Part of a small language model's weights: exclusive self-attention.
Each number is 128 + 24 x the weight over its row's rms, rounded and kept within 0 to 255. Layers, rows and columns count from 0. The size above them is the row's rms in percent of the matrix's.

# layer 10 MLP up, 256x64, rms 0.275, rows 100-152, columns 0-63
size [104  98  98  87 115  91 107  98 117 114 101  85  97 111 100  99  97 101 105  96  93 104 112 100 116  96 104 108 107 109  91  95 101  89 108  94  96  99 100  98 123  78 107 103 100 110  90  92  86  85 110 103 106]
[[133 116 102 148 136 126 118  98 115 109 154 125 175  84  81  95  94 119 123 145 158 142 183 129 133 151 108 148 150 100 120 126 147 186 153 131 113 145 142 124 167 149 132 127 168 112 148 186 134  91 162 114 137 117 116 158 138 123 121 107 129 132 139 120]
 [147 109 138 144 135 146 117 138 128 142 171 118 174 154 128 138 137 117 180 136 104  97 127  94 145 131 108 139 102  87 166 138 130 120  97 130 103  98 166 140 102 120 133 146 165 124 142 127 198  88 127 123 160  93 146 140 168 116 145 150  99 133 102 128]
 [117 128 125 105 105 109 175 177 156 105 176 102 165 118 118 151 194 125 134 147 112 104 124 137 116 117  96 158 117 111 122  90 148 155 118 166 115 144 122 138 129  76 122 152 104 127 128 140 124 101 135 130 103  86 129 136 114 129 157  98  85 125 127 105]
 [181 160 144 101  68 143 111 134 113  93  91 105 115 117 136 134 130 115 115  89 156 131 107 181 125  99 125 108 110 144 166  91 104 147 144 134  95 126 120 150 138 154 153 146 113 180 139 136 136 139 128 151 113 106 129 136  86 121 152 131 119 148 158 107]
 [160  96 138 127 133 167 113 169 141 115 120 139 141 118 121 133 100 126 128  99  96 146 155 139 109 126 141 120 131 126  98 109 100 136 119 120  93 138 174 137 136  78 150  98 138 186 162 151 131  87 120 170 150 105 134 124 113  94  76  83 137 117 143 126]
 [133 112  98  87 154 139 146 126 166 164 144 134 158 120 148  79 144  87 159  99 170 138 109 161 123  94 134 140 112  96 160 171 120 136 157 174 135 100 148 135 158 111 109 133 144 116 139 152 138 163 125 123 149 119 131 161 139 156 112  99 114 126 101 151]
 [145 100 116 145 170 147 106 182 106 123 157 123 121 155 146 106 147 104 140 112 116 127  90 120 147 115 148 140 140 130 140 153 164 138 127 137 158 138 129 198 144 100 147 162 148 123 145 178 132 124 159 112 136  95 160 168 131 115 157 153 134 123 107  90]
 [119 145 127 172 146 154 120 170 128 131 201 107 132 132 102 145 114 104 112 124 134 144 133 125 141  95 129 127  95 131 116 156  98 171 170  90  75 126 135 153 134 109 112 126  91 118 139 119 102 139 125 159  94 126 138 103 104 105 137  99 102 132  95  96]
 [148 134  83 149 148 139 120 143 156  98 136 106 194 140 114 100 123 135 167 146 155 152 140 142  68 113 125 109 128 100 152 118 105 130 107 105 111 138 135 161 104 119  91 157 127 149 135 119 153 139 171 143 166  72 129 147 108 123 107 132 150 130 140 105]
 [164 117  97 139 147  78 121 180 148 124 130 123 139 124 139 161 103 121 151 130 160 119 165 111 129  85 154 120 121 113 135 101 102 148 125 114 143 125 181 110 124 149 115 150 128 152 175 169 146 112 110  90 109  92 124 172 154 105 122 149 139 114 145 100]
 [141 113 107 137 138 140  98 133 119 160 184 115 110 123 120 127 143 152  96 115 121 123 134 134 132 157 113 163  86  84 137 133  98 170 129 128  99 118 110 141 160 127 126 147 115 166 132 132 103 152 171 142 112 102 187 105 140 116 159  70 138 144 127  91]
 [133  89 146 125 143 154 154 140 103  94 181 125  97 134  97 157 136 121 119 111 131 129 111 178 132 142 100 141 151 138 114 123 149 186 120 166 125  97 122 131 141  75 138 132 154 142 159 141 132  83 143 128  96  95 156 119 113 101 106 111 138 119 173 128]
 [123 122 170 131 160 104 113 117  99 152 170 116  82 111 101 155 139 151 140  88 144 122 141 109 105 121  98 152 132 108 120 108 142 138 108  96  99 142  96 180 160 121 119 147  92 161 135 145 122  84 124 113 100 107 151 136  94 126 164 122 147 164 147 109]
 [164 128 116 158 108 140  72 134 163 127 114 122 162 118 113 149 155 118 140  96 153 129  90 110 124 126 138 129 134 129 118 129 101 134  92 140  77 132 126 134 129 153 119 182  98 102 163 146 159  70 168 148 125 110 158 143  90 131 117 143 161 139 129 108]
 [130 143 126 176 136 155 101 103 105 101 137 107 157 137 102 103 158 153 150 111  98 125 144 131 113  72 113 146 110 128 147 120 172 170 143 163 133 140 129 118 134  92 107 173 102 108 141 145 138 144 163 178 124 115 132 137 114  70 158 136 119 137 142 112]
 [150 155  98 125 119 145  97 119 104 116 146  94 136 137 136 116 130 136 107 117 147 186  95  94 114 128  92 139 128 114 112 136 108 148 196 124  81 134 130 135 152 106 115 172 178 123 141 156 170 130 151 130 123 146 147 172 120 100 134 117 112 111 134 163]
 [162 142 152 122 118  91 124 131 126 165 115 125 169 121  75 128 147 102 110  72 175 118 155 122 132 130 115 149 141 120 113 196 129 123 119 136  89 137 155 164 139 101 121 130 119  92 138 165 124 138 150 113 111 120 127 119 117  73 153 139 112 136 104 104]
 [127 146 164 122 123 109 152 121 166 150 161 109 136 119 125 132 138 104 157 120 161 159 186 138 114  99  77 147 123  87 108 149 151 163 172 164 128 110 131 144 105 123 108 142 154 113 142 130 174 128 137 152 152 130 137 151 123 126  98  85 144 172 133 141]
 [137 145 106 117 108 136 135 148 134 144 172 111 134 118 108 119 115 146 146 161 146 155 172 170 153 142 151 154 143 126 159 162 141 141 132 145  75 145 124 138 187 104 128 108 122 142 134 175 135 145 142 124 167 147 157 166 161  85 145 135 146 153 131  94]
 [118 141 101 121 116 145 117 139 131 137 168 101 150 122 136 159 165 124 140 139 144 165 140 153 116  85 105  94  86 122 134 149 143 187 178 105 121 120  97 128 126 129  58 143 112 103 130 121 120 124 116 138 137 127 181 152 111  97 109 148 109 155 143 123]
 [143 133 126 130 129 149  87 180  95 100 118 116 151 134  84 107 104 130 159 128 124 107 124 121 103 138 145 124 102 108 173 133 131 146 155 146  98 144 100 121 181 130 157 158 136 112 143 135 143 116 184 146 142 113 119 158  90  88 170 158 147 130 108 116]
 [134 131 132 129 133 128 142 122 114 171 146 128 150 117  99 127 121  94 107 151 131 170 126 119 155 124 162 137 120  98 178 122  77 178 133 146  78 106 148 130 144 113 129 138 147 165 136 145 137  85  83 168 146 146 130  86 101 123 112 123 129 138  96  87]
 [164 121 159 153 140 131 154 146 110 161 134  98 145 120 137 122 129 135 126 123 117 111 168  76 136  88 139 150 157  99 137 118 111 132  71 158  85 111 150 130 157  91 119 150 111 159 158 160 149  85 118 165 135 121 106 126 121  88 159 148 118 141 119 104]
 [169 149 116 158 121 111 146 125 166 152 142 121 153 126 142 110 134 126 127 113 172 108 136 123  62 125 188 195 107 107 155 132 126 134 146 169 119 118 138 153 177 102 120 105 129 161 130 142 110 123 144 160 130 136 143 156 133 100 146 134 119 117 120 152]
 [163  89  75 136 123 111  89  96 119 158 113 105 120 144 100 151 135 126 142 115 127 145 140 125 112 133 122 133 125 106 104 107 138 134 102 163 114  82 126 161 144 122 164 127 147 134 155 172 168 125  93 139 109 115 143 104  77  74 118 148 161 147 125 109]
 [131 176 116 155 125 135 131 176 150  96 189 115 163 134 134 134 132 125  99 122  95 136 134 165 124 119 167 123 140 117 158 109 123 153 167  88  79 165 123 120 122 105 110 170 130 124 135 138 136 146 123 130  85 148 145 120 111 111 120 145  80 154 150 132]
 [148 138 107 120 104  97 135 149 113 170 148 108 126 113 140  79 151 113  92 153  82 136 140 144  95 125 110 106 131 118 116 108 147 129 114 132 131 103 141 140 153  96 146 111 129 120 167 141 168 136 174 131 154  84 162 168 111 134 178 155  87 139 135 147]
 [156 115 136 140 116 117 107 142  91 112 140 116 157 136 123 129 133 128 191 140 125 127  78 150 126 173 130 130 113 109 147  95 109 120 143 126  88 160 183 132 165 105 106 142 126 134 137 123 151 167 141 151 133  94 125 191 109 109 147 148 133 122 101  88]
 [133 125 132 144  93 139 151 130 149 104 166 127 104  74 127 148 132 109 134 101 108 127 132 130  84  84 116 104 114 106 117  80 181 137 145 109 116 161 145 126 164 105 145 125  94 146 136 145 184 140  94 133 143 118 148  89  98 105 102 112 142 134 142 108]
 [156 136 112 147 121 155 143 152 125  99 150  82 134 127 112 102 128 139 161 111 171 131 167 132 135 133 123 138 106 114 126 142 150 121 130 169  77 149 185 116 127 131 134 135  84 114 168 125 126  93 147 126 102 155 136 149  87 111 145 151  90 162 145  85]
 [173  76 104 121 139 121  90 120 126 147 139 138 139 125 107 170 123  79 106 134 137 138 181 136 120 136 125  99 126 125 176 137 122 143 130 102  98 143 160 138 143 137  71 120 117  96 152 122 109 126 119 159 125  69 125 146 137 120 133 131 127 156 103  81]
 [169 170  87 144 144  87 100 165 190 158 141 127 144 118 145 146 125 166 111 132 128 152 102 150 132  91 125 150 147 110 157 171 105 154 125 112 154 123 101 143 152 151 100 133 112 119 129 146 112 126 134 106 113 101 119 103 153 113 147  96 117 120  90  98]
 [143 102 118 115  91 119 121 116  98 126 158 127 195 143 129 172 105 119 135  88 134 155 122 124 129 133 100 123 110 100 142 120 109 143 203 135  99 151 143 160 125  97  89 160 122 143 146 133 107 124 113 178  87 121 124 146 147 144 112 135 118 147 123 155]
 [163 157  99 109 156 126 131 132 124 128 117 121 147 122 160 146 117 111 158 111 159 138 138 117 126 100 175 115 158 103 182 146 115 135  95 102 127  94 148 143 131 139 119 164 132 155 130 171 147  87 104 159 143 136 131 140 154 145  98 138  88  80 165  95]
 [143 117  93 153 119 104  87 100 114 152 132 128 120 110 118 155 143 115 125 144 110 107 144 125 121 100 125 143 129  92 113  95  96 125  94 144 106 136 177 176 142 105 130 124  81 130 153 176 126 107  71 120 129 102  96 121  88 158 116 139  96 132 154 106]
 [137 148 100 140 119 124  67 135 190 176 159 103 134 110 151 126 140 111 162 149 150 156 101 172  97 124 148 126 155 117 140 132 154 159 154  96 128 113 122 123 113 156 101 133 132 131 150 134 127  89 100 108  62 106 140 141 128 131 133 133 132 133 135 106]
 [130 123 150 133 150  87 138 123 114 151 130 104 106  51 110  83 148  99 127 120 136 160 112 160 101 138 147 163  68 109 107 122 122 136 115 136 104 135 123 108 140 104 156 130 130 134 138 157 132 116 127 123 125  74 160 162  97  98 142 120 154 137 149  93]
 [141 117  98 130 170 111 134 159 113 149 127 111 122 101  85 106 153 144 116 151 101 146  76  95 149 142 111 136 106  67 122 135 172 153 156 108  98 145 137 158 163 156 130 154 132 135 158 130 124 126 162 135 146 134 160 158 133 124 143 100  89 132 151 103]
 [131 144 110 130 164 135 128 147 131  96 117  86 119  93 110  84  92 126 144 140 159 138 138 102 107 159 161 149 124 124 172 157 123 155 166  64 151 154 137 126 108  94 106 134 117 181 125 157 136  84 142 118 159 100 147 135 103 125 138 141 114 121 134 125]
 [150 162 127 103 124 144  93 157 109 125 127  80 151 104 115 107 158 124 148  72 121 145 109 107 124 148 140 131 163 114 167 141 121 119 145 101 136 121 130 113 136 135 143 179 131 147 158 136 138 131 134 113 101 102 166 165  90 120 133  82 142 176 151  87]
 [204 149 119 146 117  79 130 142 134 119 171 121 137 147  90 123 141 130 113 142 128 121  95 114 106 104 115 152 102 113 144 143 133 138  94 149 135 116 164 127 147 111 118 159 132 150 128 171 173  76 136 124 147 117 144 113 109 122 168 120 120 120  83  89]
 [138 125  99 188  85 145 109 184  76 122 123 140 133 109 156 129 164 104 160 117 156 149 170 153 115 115 136 145 131 129 111 146 129 140 140 140 144  84 150 131 104 123 103 181 139 174 140 130 129 159 142 137 148 143 118 165 118 134 103 132 100 133 140 135]
 [123  76 121 157 119 115 107 155 118 169 127 130 161 135  92 115 120 123 142 132 125 106 173 141 126 116  87 103 135 101 157  98 109 123 143 118  81 168 124 153 128  89 148 167 124 129 142 173 133 107  76 144 137 138 122 113 112 119 115 139 109 165 125  80]
 [170 153 138 127 108 144 125 149 145 149 134 122 163 147 112 108 123 108 108 109 150 131 128 113  97  98 127 142 107 114 174 137 112 141 125 105 109 128 115 105 139  79 101 180 117 118 130 141 129 151 147 149 144  73 143 168 104  84 128 137 168 134  93  70]
 [173  91 137 107 167 130 143 148 100 118 119 140 130 100  99  98  84 114 159 115 136 180 126 115 129  84 139 126 114 138 143  93 166 146 109 131 117  98 119 151 120 163 127 146 136 157 151 140 146 121 130 137  99 153 200  99 142 119 151 117 130 150 116 151]
 [133 122 164 118 104 145 135 147 106 146 154 111 112 137 109 141 109 105 134 144  86 101 134 165 142 115 120 148 144 107 191 124 141 148  98 120 122 105 122 148 139 137  82 125  97 154 121 149 115  78 128 129 130 112 143 161 138 115 119 112 104 201 134  72]
 [112 143 106 124 116 129 155  88 155 110 163 125 150 135 108 144 123  76 155 117 156 104 183 116 138 114 137 138 123 105 126 123 129 153 130 128 171 145 110 152 120 110 127 184 142 163 136 152 162 132 129 177 130 117 141 179 109 103  72 134 151 124 146 127]
 [150 169 140  87 134 134 121 148 156 140 110 108 132 129 171  84 151 143 185 135 144 127 134 153 148 119  91 136  76 131 144 154 125 162 132 133 102 121 119 143 153 110 107 159  85 110 128 143 140 124 148 185 127 117 170 167 101 116 140 137 128 154 142 112]
 [153 167 126 135 132 148 183 112 141 158 165 127 119 114 118 127 143 115 207 110 168 184 103 148 107  90 139 120 150 101 127 116 122 148 100 118 117 119 149 110 107 133 103 124 119 121 130 134 180 113 128 120 109 141 167 159 126  92 106 132 135 140 128 147]
 [169 110  98 116 115  89 107 130 134 132 123  90 132 106 112 136 105 129 128 128 118 124 174 100 123  95 152 119  81 121 117  87 156 142 135 143 122 120 177 177 148 126 131 116 133 124 134 116 143 123 142 153 110  69 140 127  64 121 162 131 144 162  92 136]
 [133 176 101 135 127 115 106 145 157 138 137  91 119 134 127 122 115 113 158  87 139  97 130 142 140 145 148 161  78 119 176 132 131 132 109 129  97  95 143 146 131 117 151 151 136 131 122 177 186 149 166 128 145 120 161 143 109 137 123 121  77 175 134 120]
 [150  94  94 121 137  93 152 135 169 134 128 139 158 148 101 104  72 114 162 156 172 139  93 143 122 151 144 131  87 120 135 145 108 151 127 114  86 128 130 162 127  91  91 123 144 111 145 168 158 115 157 158 146 118 138 112 101  97 123 108 151 113 139 113]
 [134 132 134 120 153 140 147 149 111 116 129 111 143  68 124 127  82 150 160  73  85 148 138 104 124  93  83 166 128 125 134 133 141 131 117 126  79 147 112 129 148 139  93 152  91 149 139 170 168 108 162 142 140 154 140 141 137 128 147 140 146 155 134 100]]
# layer 10 MLP down (transposed), 256x64, rms 0.261, rows 100-151, columns 0-63
size [103 101  93  89 114  84 109  94 116 114 102  79 101 110  99 104  96 105 104  90  94 102 114  97 120  86 106 105 106 106  91  91 101  91 106  94 100 100 100 102 114  75 103 103 100 104  96  91  89  98 106 105]
[[117 140 153 103 168 101 108 145 147 167 120 145 113 109 113 149 118 154 146 141  73 189 154  85 131 114 124 160  81 131 112 148  66 112  94 128 121 107 135 135 100 131 108 128 133 127 117 151 126 127  93 155 131 162 138 151 113 127  87 154 118 123 135 134]
 [176 152 102 120 100 165 134 148 140 123  95  85 142  96 146 152 123  89  98  99 107 126 100 134 174 133 131 122 140 141 123 142 163  88 118 123 155 144 121 128 108 115  91 148 150 149 126 142 125 120  89  64 149  88 123 150 123 149 108 139 119 112 158 107]
 [171 131  89  77 121 164 126  97  99 139  87 142 125 126 127  96 102 128  97 156 140 133 120 135 150 147 102 126 115 166 138 131 102 105 143 113 156 130 143 121 169 191 101 146 110 114 158 146 143 142  96 118 108 142 128 164 135 107 144 148 104 124 176 115]
 [138 110 125 106 100 121 139 127  92 115 142 114 110 114 106 115 138 115 136 144 104 146 144  96 127 121 158 145 140 141 110 106 108 160 124 129 140 104 117 136 170 177 188 105 142 171 112  99 124 134 143  98  72 144 123  98 134 184 150 115 139 138  75 100]
 [ 53 135 123 138 127 144 133 142 139 130 136 143 142 112 118 156 166 171 110 104 120  95 158 112 134 162 127 121 124 118  96 161 126  79 116 108 162 125 171 121 168 109  92 102 139 119 110 134 122 112 112 150 127  87 128 106 128 158 174 153 105 113 104 138]
 [140 132 140 114 142 161 130 131 186 113 118 158 110 120 156 141  95 105 104 152  72 129 115  95 161 152 121 126 137 111 145 129 126 124  93 127 149 119 166  96 141 175 133 123 143 129 135 124  85 184  69 131  98 122 132 112 135 160 154 135 109 120 136 153]
 [127 152 110 107 148 166 134 135 132 127 101 141 133 139 140 115 113 119 152  98 175 162 104 113 133 120 115 115 176 140 140 157 152 154 127 119 114 148 106 136  96 146  95 194 103 133 105  75 156 129 103 119 131 124  78 170  85 139 103 137 105 131 136 122]
 [ 82 136 111  99 100 129 133 143 155 186 101 130 145 157 130 107 106 141 114  81 131 106 110 122 147 149 139 166 148 160 164 120 158 120 145 131 140 129  71 121  83 130 130  88 158 110 144 125 171 105  99 116 101 134 129 148 144 135  88 144 123 128 134 104]
 [133 122 143 122 115 103 146 167 117  81 120 120 124 167 107 106 163 164 122 115 100 131 154 135 140 114 160 110  96  85 137 148 139 130 169 119 171 122 131 147  82 121 180 163 131 130 111 110  89 121 128 124 138 138 163 155 148 121 127 123  77 128 109 169]
 [144 165 116 141 114 130 185 150 134 114 131 115 133 160 116 114 117 138 145 132 181  84 110  98 136 142 136 119 121 132 111  99  85 161 124 107 169 136 142 111 124 129 194 118 134 116 150 135 138  79 160 115 138 145 136  99 187 105 101 135 112 118 144 124]
 [154 146 117 103 113 134 164 107 133 134  72 145  89 100 140 159 117  80 153 134 149 112 146 128 113 133 133  80 123 112 122 159 106 113 141 157  90 174 123 100 119 118 134 119 166  99 117 168 151 136 148 130  94 137  96 165 131 145 129 149 144 167 152 145]
 [117 131 118 121 124 124 139 156 104 123 162 138 123 159 111 145 117 125  87 176 144 118 112 118  61 143 125 135 126 169 128 117 107 136 151 126 133 104 131  94 201 100  85 134  96 137  92  99 124 150 135  99  85  96 145 137 131 127 148 125 123 105 137 162]
 [ 35 127 115  97 139 120 132 103 119 128 110 171 141 143 107  92 136 123 115  99 120 120 140 114 114 133 105  91 114 104 145 126 129 138 124 170 123 162 125 110 125 129 132 189 107 103  72 150 140 100 136 108 126 125 132 117 123 137 123  81 149 134 112 105]
 [171 129 134 115 113  97 181 120 102 160 127 105 115 126 136 102 162 123 120 127  92 161 126  92 121 143 118 131 137 109 170 115 122 111 122 107 132 109  99 153  99 193 145 126 119 106 110 163 120 117 132 141 133 107 104 106 119 105 151  71  97 116 176 133]
 [173 125 132 158 104 135 141 123 127 135 121 124 162 159 130 127  88 141 130 103 128 141 121 121 158 128 167 148 127 106 136 158 139  86  83 157 132 149 130 157 121 124 132 135 110 101 108 142 124 115 104  91 122 187  82 142 181 149 141 113 173 107 111  88]
 [147 118 144 152 148 132 145 113 117 106 129 129  82 159 130 105 101 121 107 128 193 160 141 136  63 147 165 125 144 100 116  96 153  85 108 137  85 147 103 113 107 112 137 150 173 124  89 127 128 113 128 111 104 121 133 163 130 142 141 109 163 133 136 144]
 [ 56 129 157 151 139 154 136 152 185  48 126 132 135 121 131 131 134 118 108 162 122 145 128 161  92 104 167 163 150 125 106 129 138 116 126 109 121 140 183 107 114 123 147 114 137 138  86 104 120 128 144 134  99 123 129 131 132 122 118 125 104 135 140 153]
 [ 13 127 141 155 159 118 130 134 141 107 121 153 143 129 154 124 121 136 112 131 113 156 129  90 157 135 101 124 121 140 145 142 145 131  96 148 132 100 129 136  94 138 134 132 141 109 126 120  99 130 159  98 154 129 158 117 124 147 114  81 160 162 142 148]
 [185 107 133 103 115  95 148 101 122 117 114 116 119 118 159 102 148 146 154 165 137 125 121 146 141 115 169 132  85 139 107 172  87 134 100 110 136 111 100 140 170 115  81 126 165 133 121  96 154 122  94 125 135 131  79 119  93 121  97 126 118 145 108 122]
 [128  81 111 146 179 139 106 139 125 108 153 169 142 108 122 135 145 144 136 125  98 118 110  97 106 124 127 143 168 138 124 138 128 143  62 140 173  99 120 108 156 149 154 129 133 158 106  94 110 116 148 104  86 124 106 140 172 140 153 161  97 104 133 128]
 [143  85 108 123 138 141  99 120 143 104 154 151 134  94 133  70 123 131 117 102 158 162  88 160 105 119  84 129 122 137  87 124 180 118 139 121 137 113  92 135 106 133 137 130 151 140  99 123 157 159 127 168 114 153 112 126  94 117 118 167  95 153 102 113]
 [131 145 126 133 137  96 129 123 118  91 134 113  85 135 135 104 138 131 123 100 102 103 110 162 145 161 107  86 124  98 164 138 157  96 137 147 155 158 136 107 137 114  91 174 130 116 105 187 167 147 127 107 130 110 160 142 126  71 157 100 116 144 124 125]
 [133 110 162 117 161  89 100  99 126 134  93 145 172 155 135 154 158 107 120 161  94 159 108 157 111 102  89  85 118 119 116 119 132 122 105 127 181 153 131 106 164 148 136 170 153 147 105 139 149 114 161 145 106 122 134 113 120 126 131 123 153 167 130 159]
 [150  71 105 137 108 105 120 127 140 122 165  95 156 122 132 137 148 101 143 164 145 117 104  84 114 116 139 153 143 150 123 110 187 119 152 171 112 150 157 100 140 129 156 136 115 108 112  90 122  86 110 147 104 117 118 136 153 132 134 138 142  66 106 133]
 [122 132 155  80 137  96  81 146 156 130 126 123 109  96  95 175 138 135 104  94 124 141 122 110 125 106 120 106 149 117 119 120 136 124 170  85 139  72 134 119 149  98  86 106 132 100 124  96 106 142 144 121 124 156 161 128 167 116 135 164 109 108 101 106]
 [132 129 127  72  83  99 160 109 108  91  74 151 122 130  96 114 100 111 114 152 154  69 103 123 105 146 116 162 132 119  91 145 108 117 108 123 137 160 178 126 152 114 127 134 159 129 163 164 151 116 136 112 146 124 119 120 115 145 103 126 112 156 132 123]
 [ 91 124 159 120 139  77 126 118 128 109 101  97 153  85 140 155 131 182 134 129 141 137 135 109  88 110 107 133 144 143  47 140  87 136 126 125 124 116 120 148 138 121 126 125 120 105 104 145  97 115 107 143 113 134 142 102 112 180 108 112 106 131 131 173]
 [132 158 167 129 118 121 153 124 143  82 136 105 144 108 121 115 132 109 117 139 146 112 175 134 139 112 159 104 129 109  91 162 113 125 150 119 112 146 112 125  91 159 161  99 116  81 141 112 118 168 125 164 131 152 158  88 156 141  57 118 121 129 112 108]
 [111 146 158 105 116 174 147 118 113 138 132 114 135 118 132 154 147 122 126 103 107 123 124 134 127 140 124 103 115  93 125  65 140 138 113 141 165 135 142 148 136 230 125 109  93 142 162 147 103 136  94  93 151 130 117 129 168 147 113 127 131 118 108 116]
 [135 134 143 110  93 100 128 115 129 148 142 123 120 131 128 142 109 105  69 178 108 149 149  94 116 151 124 109 142 156 122 132  99 120 166 121 139  88 141 136 103 123 152 158 143 161 119  77 132  82 116 159 123 154 146 123 104 121 107  96 103 132 169 179]
 [ 68 133 139 116 174  97  81 131 125 137 131 164 129 139 109 129 115  81 110 152 138 154 135 121 109 150 150 186 131 101 105 116 108 148 138 156 124 140 150 100 115 139 151 145 130 127 155  89 110 115 140 110 120 185  94 130  81 159 118 133 142 115 118 133]
 [123 133 125 141 116 135 104 145 103 124 137 133 149 143  79 101 106  83 183 141 142 134 165 110 131 137 153 133 139 159 163 118  86 128 116 156 100 108 116 146 113 137 150 179 118 131  84  89  84  84 158 144 132 107 108 141 106 120 118 113 107 144 126 164]
 [ 86  91  83  89 112 118 111 120 103 158 113 137  98 120 157 129 107 118 129 105 114 129 118 124  94 149 139 119 123 162 145 168  99 109 115 138 131 164 121 117 129 114 140 102 136 152 117 109 180 118 108 160 115 142  99 118  82 156 181 102 160 112 135 167]
 [154 122 148 117 132 145 113 125 175 107 142 150 126 194 120 159 140 152 140 105 131 132 130 123  97 111 109  90 111  85 159 166 117 135 112  74 129 123 161 124 135 123  95 112 147 129  87 126 159 140 139 152 148 120 162 124 153  77 163 101 126 113 148 136]
 [148 143 101 102 154 133 125 144 124 163 159 124 125 135 124 124 158 129 121 117 105 170 130 124 158 107 128 132 131  84 140 140 125 126 106 118 137  92 197 163 101 177 159 123 120 172 127 143  72 140 127 110 184 116 104 120 129 136 160 165 117 128 141 133]
 [ 87 150 136 111 120 117 154 133 178 106 125 159 121 142 121 117 116  81 162 149  56 114 150  90 158 125 135 141 107 119 109 128 125 122 119 204 107 143 139 152  94 109 122 139 140 144 140 141 144 133 126 144 155 107 126 158 138 129 129 128 133 183 109 135]
 [ 70 143 106 143 130 131 112 155 154 128 133 115 147 114 125 110 132 135 182 135 113 150 177 141 122 148 113  95 156 149  94 124 112 141  66 128  92 142 139  80 121 127 118 125 156 100 136  91 144  88 139 134 129 100 131 102 105 138 182 139 147 107 128 126]
 [133 109 149 145 154 108  82 118 124 134 157 119  84 145 122 167 139 160 127 172 153 136 139 114  97 113 111 133 153 142 128 108 154 171 115 151 133 108  77 115 135 123  89 141 102 121  93  91 111  59 126 141 157 132 114 128 113 121 126 100 146 136 102 162]
 [138 130  92 141 126 130 123 107 123 115 108 106 133 126  75 125 126 132 102 139 135  91 194 122 131 147 148  91 119 170 182 127 123  99 124 144 134 132 131  73 101 139 141 162 167 145 104 171 139 110 158  88 109 137 151 125 162 142 118 109 143 127 138 154]
 [138  98 117 115 125 168  84 131 150 167 118  97  86 123 108 127  99 134 128 164 129 109 138 122 138 115 148  94 145  91 100 142 186 122  91 148 111 101 127 152 103 104 135 159 137 125 106 103 153 110 145 107 120 127  87 129 135 115  70 113 149 137 154 160]
 [ 73 116 124  82 114 149 119 111 126 105 132 118 116 158 137 173 164  95 133 121 155  83 114 115 134 143 169 155 143 148 118 122 171 165 182 113 125 145 114  88 110 117 108 168 163 120 126 112 128 144 123 128 159 152 138 130 139 146 102 133 146 104 130 165]
 [135 122 168  83 184 126 132  78 199 124 173 100 163 152 119 108 105 148 115 138 106 119  90 117 135 125  95 125 120 150 178 130 105 104 125  98 136 163 117 121 145 130 141 126  93  88 125 129 137 118 121 109 129 120 132 127 122 115 155 108 120  99 118 132]
 [113 162  93 117 134 157 121 148 125 134 101 110 113  98 146 104 127 128 123 169 137  91 115 121 126 128 151  90 123  94 139 104 114 100 153 170 138 115 171 130 142 117 163  67 126 132 168 146 131 127  92 159 157  92 115  81 152 135 146 114 137 132 163 105]
 [129 106 115 119 156  94 118 182  85 100 132 105 101 142 102 139 141 123 103 149 168 168 142 127 146 103 128 137 154 136 131 126 133  88 112  97 129 125 127  58 100 157 128 192 103 129 152 126 139 135 144 147 118 163 104 116 147 132 160 127 109 123 139 110]
 [160 192 132 129  86 170 161 136  82  85 118 138 141 123 130 139  90 130 122 155 117 147 126 123 140 159 127 130 115 134 137 133 125 119 104  62 101 165 117 104 137 166 149 112 146 116 160 128 104 148  97 135 153 111 145 144 125 136 133 141 155 111 106  88]
 [174 158 134 143 109 104 105 121 134 100 129 102 173 136 166  94 133 123 100  91 156 128 149 103 155 130  94 108 144 123 158 133 138 120 155 139 106 113 148  98 106  80 123 159 129  95 136 119 153 148 147 123 129 140  92 126 174 123 174 102 146 151 130 169]
 [ 75 172 142 157 140  95 116 116 159 131 104 172 114 151 147 102 146 131 140 153 134 104 142 107 166 109  96 146 107  83 111 115 128 105 143 120 116 123  66 142 112 132 132 140 118 138 118 134  99 184 148  98 123 166  90 152 146 124 132 142 102 136 138 133]
 [118 107 105  95 128  94 144 114  99 149 105 137  93  81 104 131 158 117 106 125  89 107  75 117 111 169 127 121 143 134 146 129 147  78  99 151 138 119 153 137 154 124 108 134 121 112 102 138 118 130 158  89  70 111 140 145 108 146 104 109 166 128 115 160]
 [109 119 151 127 151 111 112 105 174 159 133 169 124 111  88 109 122 140 126 121  94 145 139 136 158 152 131 118 132 120 104 103 141 110 117 181 128 120 136 120 141 155 173 117  92 114  99 142 139 142 154  97  82 184 121  96 182 136 106 124 121 130  97 152]
 [137 103  84 113 149 118 110 103 131 120 172 151 103 134 128  98 116 132 129 226 137 146 135 139 134 136 116 168 131 138 119 123 138 107 123 123 107 134 179 111 147 124 168 105 121 108 166  86  97 151 100 144 130 134 141 116 146 151 144 139 138 160 106 140]
 [ 93 113 114 168 133 142 107  98 133 133  83 125 142 150 151 161  97 140 130 109 107  99 160 143 132 115 143  80 128 144 132 124 105 187 128 143  93 129 121 141 138  84 135 133 165 112 129 118 156 113  94  96 131 122  99  94  98 118 109 154 111 178 115 156]
 [171 114 146 121  92 106 107 143 138  99 111 151  70 117 136 136 157 135 100 127 114 141 120 104 110 119 107 127 151 159  86  92 110 121 121 116 107 147 180 119 119 124 142 135 164 117 143 108 100 148 113 132 121 143 144 126 184 112 157  79 139 125 163 175]]